Weights of a small transformer language model: vocabulary 8192, a variant of Adam for these matrices.
Each number is 128 + 24 x the weight over its row's rms, rounded and kept within 0 to 255. Layers, rows and columns count from 0. The size above them is the row's rms in percent of the matrix's.

# layer 11 MLP down (transposed), 768x192, rms 0.0526, rows 522-621, columns 160-191
size [115 103 121   9 120 102 122  79   4 102 111  95 118  42  22   3  35 114  11 115  17 135 125 121 115  24  11 117 117 147  22 125  48  26   9  20  20 102 127  20 126  98 135 135  24 157   8 110 121 119 116  45 113 129  37   5 158  31 117 155 104 120  27 100 127  43 135 106 119 119  88 139 105   8 124 120 136  96 101  29 129  95 120  92 115 122 111 110 104  16 115 113 122 113 106  23 121 129 136 113]
[[137 168 165 116 109 138 139 142 110 146  92 116 111 105 103 116 107 188 139 153 108 117 121 123 111 121  91 120 104 145 106  89]
 [129 137 129 139 169 109 127  97 154 114 151 134 157  90  92 152  96 133 127 125 154 119  92 132 162 126 101 145 155 156 102  92]
 [114 126 152 144 111 118 127 145 147 136 104 155 105 125 180 122 145  93 113 113 110 121 146 113 129 133 123 142 114 125  80 135]
 [143 127 116  98 135 136  98 137 139 116 132 118 172 134 108 134 143 139 169 121 131 102  94 145 124  96 112 153 152 136  75 140]
 [135 117 133  99 125  87 164 117 147 125 161 164 147 128 137 161 117 125 132 102 157 124 137 112 160 134  82 100  77 117 112 153]
 [ 86 166 144 158 113 142 130 114 142 143 121 132 135 114 127 167 147 134 159 161 168 134 139  99 176 117 102 171 135 129 125 120]
 [142 210 124 117 130 127 115 150 103 110 122 113 146 132 135 106 165  93 110 208 126 101 114 117 195 137 149 132 168 140 171 137]
 [113 106 142 134 110 107 124 105 114 146 125 137 151 159 142 155 134 142 121 126 150 178 171 152 122 152 111 140 118 137 125 174]
 [139 149 144 154 115  98 153 146  90 107 151  87 133 137 122 160 126 128 146 127  65 102 102  93 139  97 157  71 115 140  76  96]
 [113 160 124 133 109 108 142  93 166 144 116 118 134  97 110  84 122 132  84 128 143 178 131 115 111 107 145 123  90 134 103 150]
 [107 125 116 111 142 128  75 130 149 122 163 145 138 135 122 134 137  94 165 142 123 133  85 143 162 125 162 158 134 116 157 115]
 [136 164 146 128  82 109 121 126 114 132 147 102 164 128  98 112 137 100 123 171  98 162 120 109 129 114 120 121 126 148 168 121]
 [151  95  80 119 145 120 119 135 124 177 101 132 141  93 131 131 112 120 136 174 112  98 127 106 164 124 173 163 131 150 120 134]
 [162 159 136 104 110  89 110 113 116 191 121  85 129 154 140 116 106 105 128 115 158 100 144 142 138 114 125 109 118 169  90 145]
 [111 167 108 160 153  81 152 118 114 118 116 108 132 139  99  79 137 129 138 130 165 119 117 152 172 156 116 131 178 139  97 103]
 [ 96 141 175 130 119 120 143 180 139 140 110 121 120 155 131 159 110 122 110 157  86 125 106 121 127 111 163 132  98 151 157 138]
 [125 128 146 171 103 105 101 122 137 162 116 102 110 144 123 116 121 118 153 122 100 116 160 176 126  86 150 142 134 133 125 147]
 [ 97 148 142 118 143 103 171  95 149 149 124 122 163 114  76 135 130 134  95 110 143 131 118 119 155 136 104 145  94 140 143 142]
 [125 150 163 148 101 139 186 134 156 144 102 138  91  89 109 161  98 101 132 121 123 133 184  85 132 110 133 137 157 129 121 142]
 [127  90 147 129 103 122 163 169 132 116 124  64 103 131 130 141  94 150 164 139 123 143 146 127 124 117  91 188 106 137 145 131]
 [156 101 101 100 112 162 108 102 148 108 141 145  87 153 147 155 151 150 147 148 139 107 175 125 147 145 160 156 108 116 136 134]
 [127 124  84  76 108 103 137 105  89 107 135 112 102 143 155 182 119 145 145 160 160 145 103 137 130 143 114 123 133 148 157 146]
 [126 130 140 109 112  96 129  84 155 132 122 118 111 123 138 105 102 101 132 129 142 152 155 125 149  99 106 130 111 154 104 148]
 [108  89 178 117 148 136 125 129 162 124 120 128 128 145 117 137 127 159 141 131 127 112  63 137 133 130 131 144 123 122 125  77]
 [123 135 135 113 120  84 127 144 138 114 138 193 102  96 116  75 131 153 119 156 138 105 117 117 125 122 161 119 127 102 119 110]
 [103 120 151 132 138 121 188  79 107 142 154  95 127  69 121 156 139  91 194 117 100 133 131 120 121 107 119  81 174 104 129 130]
 [130 120 103 105 130 101  98 119 157  99 134 105 138 145 161  88 172 144 100 116 113 118 137 116  92 126 144  93 137 148 106 120]
 [171 104 131 138  96  98 102 131  91 156 142 135 134 136 138 139 105 137 122 148  97 134 136 171 101 123 126 115 164 144 101 115]
 [162  91 124 129 124 155 107 136 145 132 118 143 155 154 118 152 105  96 172 114 128 127 147 147 125 107 129 175 121 129 121  82]
 [148 120 159 137 127 111 148 107 101 108 122 105 141 110 149 121 126 110  91 154 143 111 119 116 142 121 164  89 163 136 110 114]
 [164 137 152 105 125 132  88 133 127 105 139 127  89 104 115 113 126 134  88  94 173 139 154 109 103 149 172 119 129 117 160 150]
 [ 97 133 132 133 128 109 125 136 148 135 128  49 139  95 138 148 166 103 125 115  85  73 124 135 123 125  99 214 119 126 116 115]
 [ 90 160 126 145  79 101 153  99 107 134 160 131 126 106 115 124 149 102 135 100 149 138 140 110 133 164 140  98 121 144 102 120]
 [147 122 106 111 121 132 131 128 110 153 116 109 140 165 104 133 126 121  81 142 132 165  80 108 151 148 103 128  32 137  79 122]
 [152 141  94 121 127 128 137 170  96 117 106  86 151 151 121 134 129 135 160 135 138  81 122 142 130 162 107 146 104  96 141 119]
 [132 117 147 122 121 112 112 132 150 175  76 109  88  95 140 114 151 117 132 123 117 171 142 121 141 105 112 113 120 139 139 127]
 [148 142 150 149 154 177 118 118 118 146  84  91 122 125 117  79 125 133 117 119 148 143  88 105 174 143 139 108  86  98 131  89]
 [ 93 122  74 118 149 139  90 115 115 126 157 150 119 127 157 180  84 104 138 100  87 100 155 154 115 127 115 167 101 152 134  97]
 [138 127 136 126 112 121 127 133 118 162 158 168 115 180  88 135 151 104  93  82 164 123  95 125 130 118 124 120 126 123 124 106]
 [127 124 140  98 102 155 156 112 150 146 142 154 113 159 140 118 115 111 118 129  97 100 177 130 107 160 136 115 156  66 156 137]
 [105 135 152 131 114 142 111 124 140 117  71 143 103 153 117 113 181  87 105 165 140 166 132 124 126 133 165 130 156 134 102 133]
 [148 142 103 150 149 127 134 151 130 150 113 104 136 175  93 104 137 137 148 162 147 138 134 134 130 129 140 115 110 126 113 120]
 [130 113 116 124 150  97 123 112 159  99 135 138 142 127 120 116  93 110  86 134 118  93 148  57 148 144 144 160 142 134 151 111]
 [121  96 149 145 114 139 116 137 119 152 111 127 129 168 137 134 105 139 123 142 102 107 142 106 168 125 109 111 118 123 154 138]
 [130 135 133 139 164 104 110 114 113 148 172 120 118 110 123 109 104 154 162  83 143 102 145 159 153 107 129 148  79 149 111 148]
 [112 119 110  95 116 139 151 146 125 120 119 145 133 163 127 166 109 195 116 173 132 167  83 124 129 139 128  82  91 113 152  80]
 [121 119  91 105  88 100 164 148  92 112 132  99 114 168 133 111 165 134 131 136 137 118  97 133  76 150 123 113 142 109  91 100]
 [144 118 126 129 147 116 150 136 115 126 124 132 118 126 127 171 129 136 125 128 118  78  82 136  92 119 121 151 105 135 127 126]
 [111 142 124 173 147 133  94 114 145 109 146 120 146  97  69 110  84 150 138 149 161 146 135 115 122 117 120 101 182 131 126 119]
 [105 140 144 134 136 115 158 141 166 144 102 156 128 164 137 122 127  94 132 120 111  96 128 115 152 120  97 180 166 160  93 149]
 [118 120 150 125 135 102 131 146 104 113 125 139 102 112 107 107 108 143 150 126 147 177  90 121 107 141 147  74 102 136 107 101]
 [119 176 150 183 117 146 111  84 118 144 113 172 119 105 113 122 120 178 148 162 109  90 101 159 119 115 151 114 147 154 119 172]
 [126 144 120 134  94 119 149 147 138 108  92 126 113 139 123 159  71 131  93 137 137 162 122 163 110 107 138 167  99 138 129 112]
 [113 123 106 116  89 125 163 149 129 161 130 150 118 114 129 144 135  96 168 133 130 107 124 191 132 125 137 171 128 154 134 130]
 [134 125  93  91 119  84 144 127 112 149 109 156 158 125 141 167 106 127 110 113 104 154 113 108 101 117 121  91 118 141 131 154]
 [150 105 140 166  88 133 142 130 176 117 133 156 140 134 106 143 102 131 120 130 107 149 163 129  81 132  91 105 131 136 130 154]
 [139 148 120 135 105 113 120 152 103  98 144 162 118 129 106 137 126  91 133 107 157 148 174 122 160 140 151 156 114 119 131 104]
 [169 183 133 135 109 136 133 119 121 155  90 142 103 108 143  92 129 106 118 141 107 144 113 167 125 147 130 139 153 150 132 173]
 [165 111 144 118  86 138 121 136  89  99 130 148 117 104  90 128 128 112 160 168 107 107 127 125  98 122 115 121 133 162 144 152]
 [117 134  93  83 119  97 144 114 112 122 154 156 134 100 140 105  94 157  99 117 132 130  98 143 127 129 152 135 109 137 134 118]
 [170 124  93 118 126 127 120 136 153 159 130 107  99 144 101 101 108  95 112 132 141 101 110 111 119 118 123 119 127 148 159  77]
 [121 115 126 130 116 147 139 166 139 145 164 159 153 125 114 128  89 172 121 110 152 153 117 126 115 133 133 182 117 173 125 141]
 [148  86 104 157 106 158 115 140 139 132 145 120 104 122 144 152 162 159 124 164 129 137 112 126  90 137 104 110 120  97 133  97]
 [122 146 149 169 114 122 151 148 119 151 136 125 124  97  91 105 124 129 130 156 118 117 112  79 150 113 140 126 144 118 126 155]
 [148 139 130 156 109  81  98 170 118 139 177 120 143 114 125 131 121 142 114  95 148  84 131 138 129 107  99 137  96 130 132 116]
 [142 143 131 131  98  96 158 140  93 117 149 127 105  88 120 111 130  91  92 171 144 133 126 112 128 133 144 159 125 102 145 129]
 [152 138 121 123 144 128 168 137 167 151 125 145 138 157 124 156 109  62 123 130 142 113  85 104 160 120 149 124 172 117 138 118]
 [125  94 143 179 153 136 131 175 109 111  99 136 100  90 125 110 133 126 143 143 108  95 146  89 131 123 184 129 125 155 118 170]
 [150 125 118 130 113 156 156 158 106 117 134 151 122 118 110 118  97 116 133 161  72 135  85 187 139 147 116 116 132 115 107 118]
 [120 119 156 152 123 112 144 136 142 133 113 137 178 126 116 134  95 140 108 112 119 114 100 109 178 113 155 122 138 125 129 128]
 [122 121 159 141 168 174 132 120 115 160  76 159 163 133 151 123 133 146 148 155 132 143 155  99 133 132 100 110 113  86 144 134]
 [174  96  95 130 131 151 133  87 133 146 159 129 152 138  96 157 120 142  95  95 101  95 120 133 130 124 153 113 136 131  71 154]
 [140 148 158 126  89  92 150 114 148 132 167 131 144 116 133 128 104  67  78 123 131 178 155  80 132 121 150 150 121 159  86 123]
 [138 133 136 152  94 118 131 118  82 154  91 114 154 149 100 132 156 103 174 140 118 159  96 150  83 128  81 133  67 150  92 144]
 [157 113 129 119 118  72 118 137 139 149 125 160 129 151 173 118 147 115 103 134 130 121 137  98 150 150 126 146 116 142  84 191]
 [130 132 152 140 102 152 143 141 120 137  50  94 186 158 113 124 113 175 102 207 149 127 100 103 135 133 133 140 122  94 150 119]
 [136 166 160  92 141 133 149 141 154 147 127 146 168 115  77 149 146 108 130 133 118 130 148 105 131 125 180 169 112 132 133 128]
 [125 138 183 151  98 111  98 111 103 139  64 112 117 141 117 142  90 132  91  82 146 126 123  66 121 106 121 161 141 126  79 115]
 [141  95  98 127 140 102 128 125 144 122 131 115 103 131 106 115 128 135 127 153 134 143 130 132 150  80 119 134 108 123 143 133]
 [130 141 106  96 120 136 154 148 114 113 176 129 143 152  86 177 108 160 143 124  69 139 112  80 168 146 142 133 133 124 174 133]
 [146 142 141 125 103  86 157 177 127 117 115 125  89  92 112 143  84 167 106 166 102 158 103 151 124 118 103 148 153 125 175 161]
 [117 145 127 145  92 109 122 142 102 154 100 115 125  90  92 130 135 129 114 161 162 136 109 118 123 123 103 108 130 135 145 132]
 [162 144 151 116  98 134 152  91 102 131  87 125 150 125 124 154  97 131 147 122 118 190 121  70  69 125 149 127 157 119 117 155]
 [ 83  91 136 111 107 109 135 115  90 172 145 139 145 128 112 209 153 147 140 111 169 142 118 160 120 149 121 140 138 129 153 118]
 [130 112 172 154  96 160 105 164 110 138 136 111 163 134 120 124 123 118 110 117 134 119 157 117 153 117 137 150 181 126 112 115]
 [126 128 160 137 155 122 157 137 112 166 125 101 133 108 111 120 134 130 122 153 170 116 129  91 125 114 129 125 107 169 163 127]
 [161 146 114 108 158 134 110 153  83 139 109 133 108 126 114 131  77 160 106 195 155 140 136  99 162 140  72 129 125 131  79 107]
 [150 102  92  90  74 125 140 177 140 114 121 112  90 137 138 130 132 114  96 155 107  96 117 151 121 135 161 110 105 111 110  94]
 [129 130  92 138 161 135 169  86 128 105 122 108 128 132 154 101  78 156 117 147 121 113 127 131  79  94  98 147 139 150 129 105]
 [123 154 130  95  86 138 139 106 137 160 140 126 139 119 148 142 142 143 172 129 154 147  85 108 108 154  94 102  95  84 103 150]
 [169 148 123 153  79 112 125 134 133 126 121 119 127  63 133 141 123 132 154 125 106  91 103 165 132 145 125 113  75 115 112 163]
 [ 91  84 164  91  67 106 124 124 130 118 118 116  95 166 128 118 142 161 154 172 115 117 121 153 186 147 131 128 137 124 165 108]
 [ 86 182 126 109 143 135 116 138 162  93 103 136 154 112 164 132 155 127 140 105 148 130 135 104  65  87 146 138 122 158 110 104]
 [157 117 144 128  92 142 150  96  93 105 133 130 125 133  77 137 127 141 133 147 122 144  89 135 127 132 179 104  90 135  93 115]
 [ 97 113 160 140 151 153 144 144 132 105 134 112 147 140 110 124 150 136 159 117 152 155 114 145 120 120 155 120 149  69 141 155]
 [109 119 132 145 156 108  99 144  94 163 154 138 150 169 152 199 124 122 126  94 108  99 104 130 140 166 138 165  90 142  86  91]
 [137 125 157 131 146  97 143 122 105 110 142 120 129 103 138 121 132 114 152  62 148  89 130  84 132 133 142 115  80 146 133 123]
 [134 139 139  95 139 143 130 146 101 107 108 127 104 136  86 111 141 143 181 136 118 103 123 145 121 143 132 116 131 127 146  84]
 [124 145  89 107  80 114 170 153 152 148 123 147 131 146 154 140 139 145 163 102 143 130 118 140  62 126 140 114 103 121 144 124]
 [110 117 135 129 103 168 125 156  93 101 175 119 132 117 117 112 103 117 182 109 154 122 127  72  93 122 111 134 153 129 136 138]]
# layer 11 MLP up, 768x192, rms 0.0557, rows 523-622, columns 160-191
size [107 121  18 117 102 125  93  18 105 114 103 119  47  30  15  42 112  23 115  24 134 133 128 110  29  21 117 118 135  32 128  55  35  23  28  29 106 117  30 132 108 133 133  31 143  22 117 121 121 120  54 118 132  47  19 143  40 120 146 110 121  33 108 119  50 135 110 123 123 102 130 106  19 123 116 132 103 120  34 127  97 123 100 121 118 111 112 114  26 114 119 115 115 112  31 123 132 127 113 113]
[[144 115  85 129 165 119 102 146  93 112 133  97 135  91 125 127 149 129 165 167 160 134 141 145 109 146 106  97 145 102 108 123]
 [ 85 108 106 134 125 133 106 143 102  86  94 104 110 133 148  95 114 114 106 145 106 124 174 130  96 114  94  91 141 138 117 140]
 [143 126 109 140 102 116 149 102 118 124 129 106 108 150 114 103 118 125 142 158 119 174 189 139 112 157  97 111 120  85 156 162]
 [116 137  95 136  86 101 134  78 121 120 125 139 113 120 146 128 147 113 142 118 155 139 151 149 130 128 144 108 143 164 100 116]
 [143 119  75  78  95 143 120 147 128  95 142 154 101 143 149 141 139 116 112 137  87 106 122 164 133 135 151 117 121 108 146 136]
 [129 141 123 107 166 119 116  93 123 118 143 130 134 148 139  92 131 135  90 137 145 119 139  84 149 132 106  84 186 131 161 168]
 [113 114 165 129 124 114 119 131 123 134 135 144 141  95 116 124 173 123 137 144 128 118 120  72 137 119 106 136 148 173 113 123]
 [142 108  99 133 128 117  88  81 114 141 141 135  87 165 127  74 102 125 119 118 135 149 151 131 127 183 124  89 158 136 119 121]
 [140  91 109 104 118 136  70 135 142 108 124 142  73 136 191 150 176 115 142 113  98  94  89 154 181 127 149 123 122 106 129 135]
 [113 139 126 113 134 135 162 143 125  94 164 129 139 128 111 141 105 106 141 133 115 100 114 171 129 134  96  99 110 127 147 104]
 [133  69 116 132 114 130 122 118 102  86 130 114 143 125 119  92 119 157 146 136 218 117 173 158 112 130 122 118 112 127 100  97]
 [119  93 102  87 111  76 149 144 119 149 135 145 106 148 122 125 122 165 142 150 107 144 138 160 166 123 160  99 106 115 110 151]
 [111 117  92 128 147 106 101  97 114  95 163 149 107 123 176  85 137 146 133 177 141 164 124 135 121 112 101  98 186  97 126 143]
 [111 143  95 117  99 116 143  90 122 119 121 131 120 126 120 145 121  87 140 194 116 137 143 133 122 130  84  98 169  99 108 143]
 [101 107  84 133 137  88 120 124 134 118 118 133 108 128 137 126 112 117 136 134 120 144 172 170 128 110 107  73 112  94 125 113]
 [120 105  95  99 153 115 114 133  82  65 154 120 119 150 176  93 128 158 133 149 142 113 156 136 130 137  92 112 143  91 100 115]
 [139  85 127 117 133 111 120  94 112 132 158 124 117 108 138 110 123 108 124 137 132 166 157 109  79 127  72 157 125  88 156 131]
 [107  90 101 108 138 114 113  95  97 160 136 105 100 159 112  78 123 121  77 172 103 153 157 127 116 121 140 101 163 110 133 115]
 [154 133 134 123 101 124 123 153  80 131 128 135 142 145 140 117 127 114 120 131 139 103 148 149 126 131 113  97 155 104  80 103]
 [114 139 101 117 120 113 143  96 110  88 125  91 145 164 139 100 154 151 129 170 150 133 151 129 111 122  77  93 152  84 108 139]
 [112  88  92 103 122 153 128 136 128 143 156 153  91 142 126 129 177 123 122 206 149 131 142 184 142 122  85 116 128 139 143 108]
 [104 105 110 101 102  88 150 119  94 110 164 122  94 100 130 120 124 125 156 177 138 212 153 120 108 128 104 104 120 149 153 133]
 [137 117 119  94 129 128 120  95 131 133 114 145 118 101 143 117 157 148 156 106 160 142 156 127 138 157 104 109 114 104 125 176]
 [ 81 108 128  97 130 135  92 169  98  80 138 103 120 101 137 152 149 154 146 151 102 101 108 121 125 133 156 101 166 138 133 146]
 [113 137 119  90 100 116 106 152 107 100 117 128  57 145 139 118 116 135 115 167 152 136 136 178 129 162 144  83 164 101 157 126]
 [165 106 111 102 122 131 106  75 115  74 124 161 112 147 133 109 117 160 121 159 150 146 173 152 137 127  99 108 161 104 123 130]
 [133 132 102 104 111 115 144 114 126 150 137 154  82 131 121 143 113 109 155 168 145 122 154 126 138 136 156  82 129 132 147 126]
 [155 112 130 117 110 121 136 102 103 137 102 128 122 170 118 115  70 122  70 153 148 156 187 135 147 124 132 101 162 145 172 107]
 [150 127  95  86 138  81  92  89 134 109 130 102 149 136 133  91 135 136 150 109 160 137 131 101 150 138 122 106 143  93 134 137]
 [109 104  81  90 119  93 116 116 134  98 145 162 113 125 118 130 118 158 115 192 127 127 125 144 137 115 125  99 164 102 155 101]
 [108  88  71  93 154  96  88 127 125 102 175 159 114 128 144  78 127 139 129 154 148 150 142 150 106 118 113 129 123  80 135  90]
 [133  76 109  90 151 124 123  99  72 120 156 116  89 111 120 102 141 147 102 179 137 128 106 114 146 130  90 122 134  97 135 103]
 [108  97 108 104 110 120 144  95 101 111 141 151  94 143 123 130  96 133  96 190 119 128 145 169 142 113 130  69 139 125 121 134]
 [ 88 118 113 111 137 130 136 103 101  76 121 149  87 152 135 125 132 150 105 112 141 148 115 138  93 146  84 106 156 147 136 149]
 [146  84  95  72 117 151 147 110 120  84 157 145 143 158 163 132 125 166 139 152 123 126 143 116 123 147 119 121 122 124 118 117]
 [149 103 135 123 118 135  86  91 101 103 153 133 114 146 169 113  93 139 147 160 142 123 150 142 151  76  68  83 148 113 129 125]
 [141  95  99  81 127 112  70 134  92 108 168 116 117 163 140  95 158 152 146 125 139 144 152 111 115 124 100  99 139  81  84 158]
 [106 113 138  93 181 131 117  90 119 139 166 175 119 126 120 127 101 142 136 125 154 131 155 136 117 130 118 148 160 116 132  87]
 [111 102 126 102 123  98 119 110 110 110 134 165  86 122 120 118 118 143 134 148 169 108 165 142 136 147 111 100 153 133 140 100]
 [137 138  89  87 118 120 129  96 126 143 110 143 105 146 120 172 106 106 142 137 159 100 153 103 157 150  96 151 154 108 126 145]
 [130 116 138 121 136 100 105 134 106 131 146 142 130 140 104 127 104 153 112 121 121  92 109 133 157  85  99 106 110 125 111 109]
 [111  96  94 113 129 136 129 136 109 138 151 182 149 128 136  93 115 165 127 217 114 128 151 115 149 126 125 149 174 110 156 111]
 [104  87 139 118 138 135  97  57 134 136 148 164 121 150 117 131 163 144 153 132 124 146 144 167 173 105 112 137 122 111  86 101]
 [116  77 116 107  90 102 134 107 117 115 169 176  97 113 135 104 117 153 139 165 163 135 142 153 112 147 112  97 150 144 127 118]
 [113  93 139 127  75  96 146 129  88 121 110 136  73  86 173 136 138 111  83 138 168 124 158 124 109 140 146 102 159 131 139  85]
 [143 101 122 115 135 155 133 119 104  95 131 178  75  92 160 133  86 144 143 164 134 119 146 148 138 114 132  92 152 132 141 113]
 [ 98 111 128 108 133 150 136  98 133  89 138  60 137 108 120  68 154 135  88  95 107 152 112 154 111 100 114 127 138 105 129 140]
 [141 153 136 112 131 114  61  91  98 131  88 125 121 162 153  45 121 118 114 131 151  91 163 109 131 130  55 145 163 110 100 115]
 [ 70 112 149 131 120 123  91  91 114  83 123  92 125 103 122 150 125 118 124 127 136 149 146 139 157 135 120  86 167 135 106 113]
 [153  86 123 126 149 123 110 114 131 115 169 133 100 135 108 111 112 129 137 144 175 149 126 148 105 138 110 127 123  93  98 119]
 [155 111 121 105 128 100  91 122  79  98 147 121 104 145  95 111 124 123 148 134 165 123 216 123 134 118 124 125 125  64 110 128]
 [117 131 119 102 142  99  77 104 113 136 121 112 123 153  88 120 116 148  76 125 147 169 169 123 148  98 116 109 147 113 160 142]
 [122 113  89  86 100 118 152 164 134 112 163 160 111 177 103 146 112 182 167 139 124  88 140 100 151 134 144 120 124 121 146 116]
 [ 99  88  88 105 135 126 117 108 118 116 131  97 133 169 150  71 120 205 113 165 141 151 137 134 124 139 140 114 163 118 128  89]
 [126 105 145 110 133 107 123 128  70  52 104 103 116 152 168 114 135 160 135 149 143 133 149 143 137 136 117 113 151 105 136  86]
 [139 123 126 102 109 150 111  71 121  67 148 142 100 116 183 159 159 150 106 169 102 133 119 171 134 108  82  92 151 137 107 122]
 [127  90 100 117 137 110 143  95  77  92 171 153  88 139  94 115 117 162 125 166 147 125 177 118 142 125 141  67 146 107 124 104]
 [143 100 102  88 122  75 116 137 103 148 159 150 122 143 163  77 139 156 123 148 135 176 138 121 125 146 135 115 123 108 129  92]
 [143 115 135 120  80 130 106 109  99 133 106 136 126  92 141  73 112 134 129 133 138 154 146 111 130 145 109 132 126 108 119 111]
 [128  90 137 108 157 166 139 113 120 125 162 138 137 123 125 145  74 115  69 144  95 148 132 130 166 129 127 111 119 150 146 129]
 [134 141 111 121 130  98 115 106 114 108 158 118 144 178 157  96 161 132 157 123 110 120 152 110  86 147  79 152 156 141 111  99]
 [132 123 109 114 140  75 105 111  95  97 160 162 105 125 137  94 108 151 118 151 126 126 162 168 120 159  99 115 145 106 146 133]
 [143 103  84 105 136 118 112 132 134 115  96 132  88 137 128 152  87 147 144 153 141 138 132 159 126 116 105  85 110 140 165 125]
 [118 126 121  85 120 110 135 159  96 107 124 120 107  94 107 137 124 136 101 142 107 159 114 147 116 109 166  87 129 128 148 159]
 [131 105  98  75 147  77 107 117 121 112 115 166 171 143 125  97 100 125 109 132 129 113 139 157 154 132 104 113 149 112 127  94]
 [142 129 135 111 156 138 113 143 112 102 111 134 100 163 176  85 181  92 100 128 134  90 139 106 101 117  82 122 178 122 114 106]
 [ 67 127 103 141 123 120 137 123  89 114 139  95 149  95 131 106 157  87 131 142 154 191 172  93 101 126  76 135 183 125 120 138]
 [152  99 117 135 121  85 102 121 112 112 149 111  95 160 144 141 143 110 129 110 136 133 180 117 127 117 151 129 127  90  84 126]
 [126 130 103 115 112  71  87 129 102 110 162 113 141 128 134 184 141 147 153 145 148 161 128 162 137 124 137 130 139 136 113 104]
 [107 126 123 110 180 130 121 155 131 116 134 108 143 123 152 126 140 101 120 129 110 153 119 148 148 101 114 113 128  83 174 144]
 [135 114 124  96  93 142 148 138 108 134 150 126 106 179 125 131 117 186 101 194 150 186 112 142 121 100 144 112 123  85 143 107]
 [116 127  83 108 121 104  93 156 118 132 152  86 138 130 177 109 136 124 138 121 139 138 166 114 121 138 117 102 145 112 139 133]
 [104 154  87 125 154 152 116 107 115 110 141 140  96 160 176 143 141 154 108 145 164 132 159 128 142 174 154 160 176 113 138 129]
 [ 93 134  73 118 154 122 106 127 107 137 157 139 119 153 115 109 112 120 138 132 116 125 129 135 176 149 111 125 173 140 187  80]
 [108 108 141 121 178 142  90 117  79 125 122 103 153  94 139 103 151 167 154 157 119 141 122 132 132 117 115 115 132 128  99 115]
 [141 101 129  85 135 134 159 118 137 143 167 151 105 108 138 152 116 122 130 123 132 149 168 125 114 126 138 159 133 100 135 140]
 [122 123  89 124 101 128 114 141 135  82 184  95  78 158 105  84 164 155 116 158  94 116 104 156 108 122 154  77 106 123 135 100]
 [116  72 133 121 135 136 127 105 127 116 136 140  80  95 137 131 113 166  92 176 151 110 115 166 161 121  94 127 145 115 148  76]
 [143  98 126  93 141 121 115 106  88 113 144 109 121 105 137 105 122 132 141 136 122 127 165 160 110 134 120 102 131 115 130 128]
 [116 123 140  98 167 115 135  35 132 134 130 179  81 109 155 116 149 138 113 139 139 127 116 158 127 100  87 119 160 129 142 104]
 [141  99 139 119 111 146 113 141 116 114  89 136 123 150 222 148 178 106 132 118 107  79 107 151 115 165 126 141 151 111 154 159]
 [102 115 122 119 132 139 126  77 130 109 145 120 130 117 149  75 111  97 102 124 163 124 119 119 152 133 119 140 176 144 148 115]
 [137 115 103 103 121 146 109 136 104 121 152 113 156 131 180 116 137 162 145 165 183 155 121 133 126 122 128 114 163 100 149 135]
 [100  98  79  64  86 109 124 106 129  98 121 141  95 155 163 114 151 123 133 130 113 157 124 142 148 116 144 109 126 128 153 123]
 [ 91  97  60 131 165 141 152 140 122 108 130 110 110 141 161 139 126 160 126 150 111 126 130 162 152 112 122  90 127 110 121 121]
 [114 142 106 114 118 115 124  79 125 156 122 131  77 144 129 117 124 127 102 112 144 154 158 111  96 131 118 121 146 136 156 160]
 [122 114 110 105  97 121 147  79 122 119 174 151 123 134 123 138 161 130 150 108  99 138 145  82 173 122 144 120 136 105  99 116]
 [151  87 156  80 136 120 125  90 136 134 123 152  66 145 130 131 113  81  88 148 119 127 150 128 174 131 109 117 130 111 150 130]
 [103  82 122 111 121 118 140 122 118 121 129 166 102 121 156 114 128 146 135 188 132 130 130 138  98 117 124  94 195 139 144  91]
 [142  99 138 102 141 158 163 119 130 103 124 148 108 101 125 135 126 140 132 134  97 125 117 113 119 111 103 101 118  94 120 101]
 [128 105 128  80  96 125  84 141 147 135 169 156 132  96 128 180 152 136 141 133 145 139 136 126 141 109 136  77 136 104 115 169]
 [132 133 133  52 162  84 138  83 115 125 141 136 115 126 110 164 134 128 111 144 160 154 152 135 142 120 139 110 100  97 120 147]
 [ 85 125  88 108 108 135  85 150 120 127 124 164  75 129 147 154  99 145 135 133 180 110 156 106 132 115 103  94 160 146 137 118]
 [163 128  93 104 108  94 104 141 100 131 128 159 103 121 132 132 147 135 137 151 107 103 136 164 127 106  87  75 121 133 161 143]
 [128  91 117 103 136 152 139 164  82 126 137 146 114 155 171  94 137 138 110 172 147 124 146 108 124 135 113 107 150 104 115 118]
 [ 96  97 107 128 152 138 159  92 127  91 153 138 129 119 110 134 191  79 145 140 141 117 169 150 128 131 110 122 142 106 156  98]
 [128  96  87  88 154  94 153 123  26 114 131 146 102 123 120 103 167 148 110 169 104 120 154 116 127 121  97 112 175 139 118 140]
 [143 128 152 107 122 131 119 141 141 115 129 117 122 115 102 111  84 129 113 155 136 128 113 123 106 128 139 126 104  96 144  74]
 [146 105 104  70 137  75 135 160 147 129 130 156 150 148 111 129 120 119 112 128 159  76 129 131 133 119 114 141 152 110 129 137]
 [120  85 107 102 130 143 104 126 133 138 181 133 138 105 121 102 115 146 137 135 140 181 155  98 132 105 121 138 125 120  77 110]]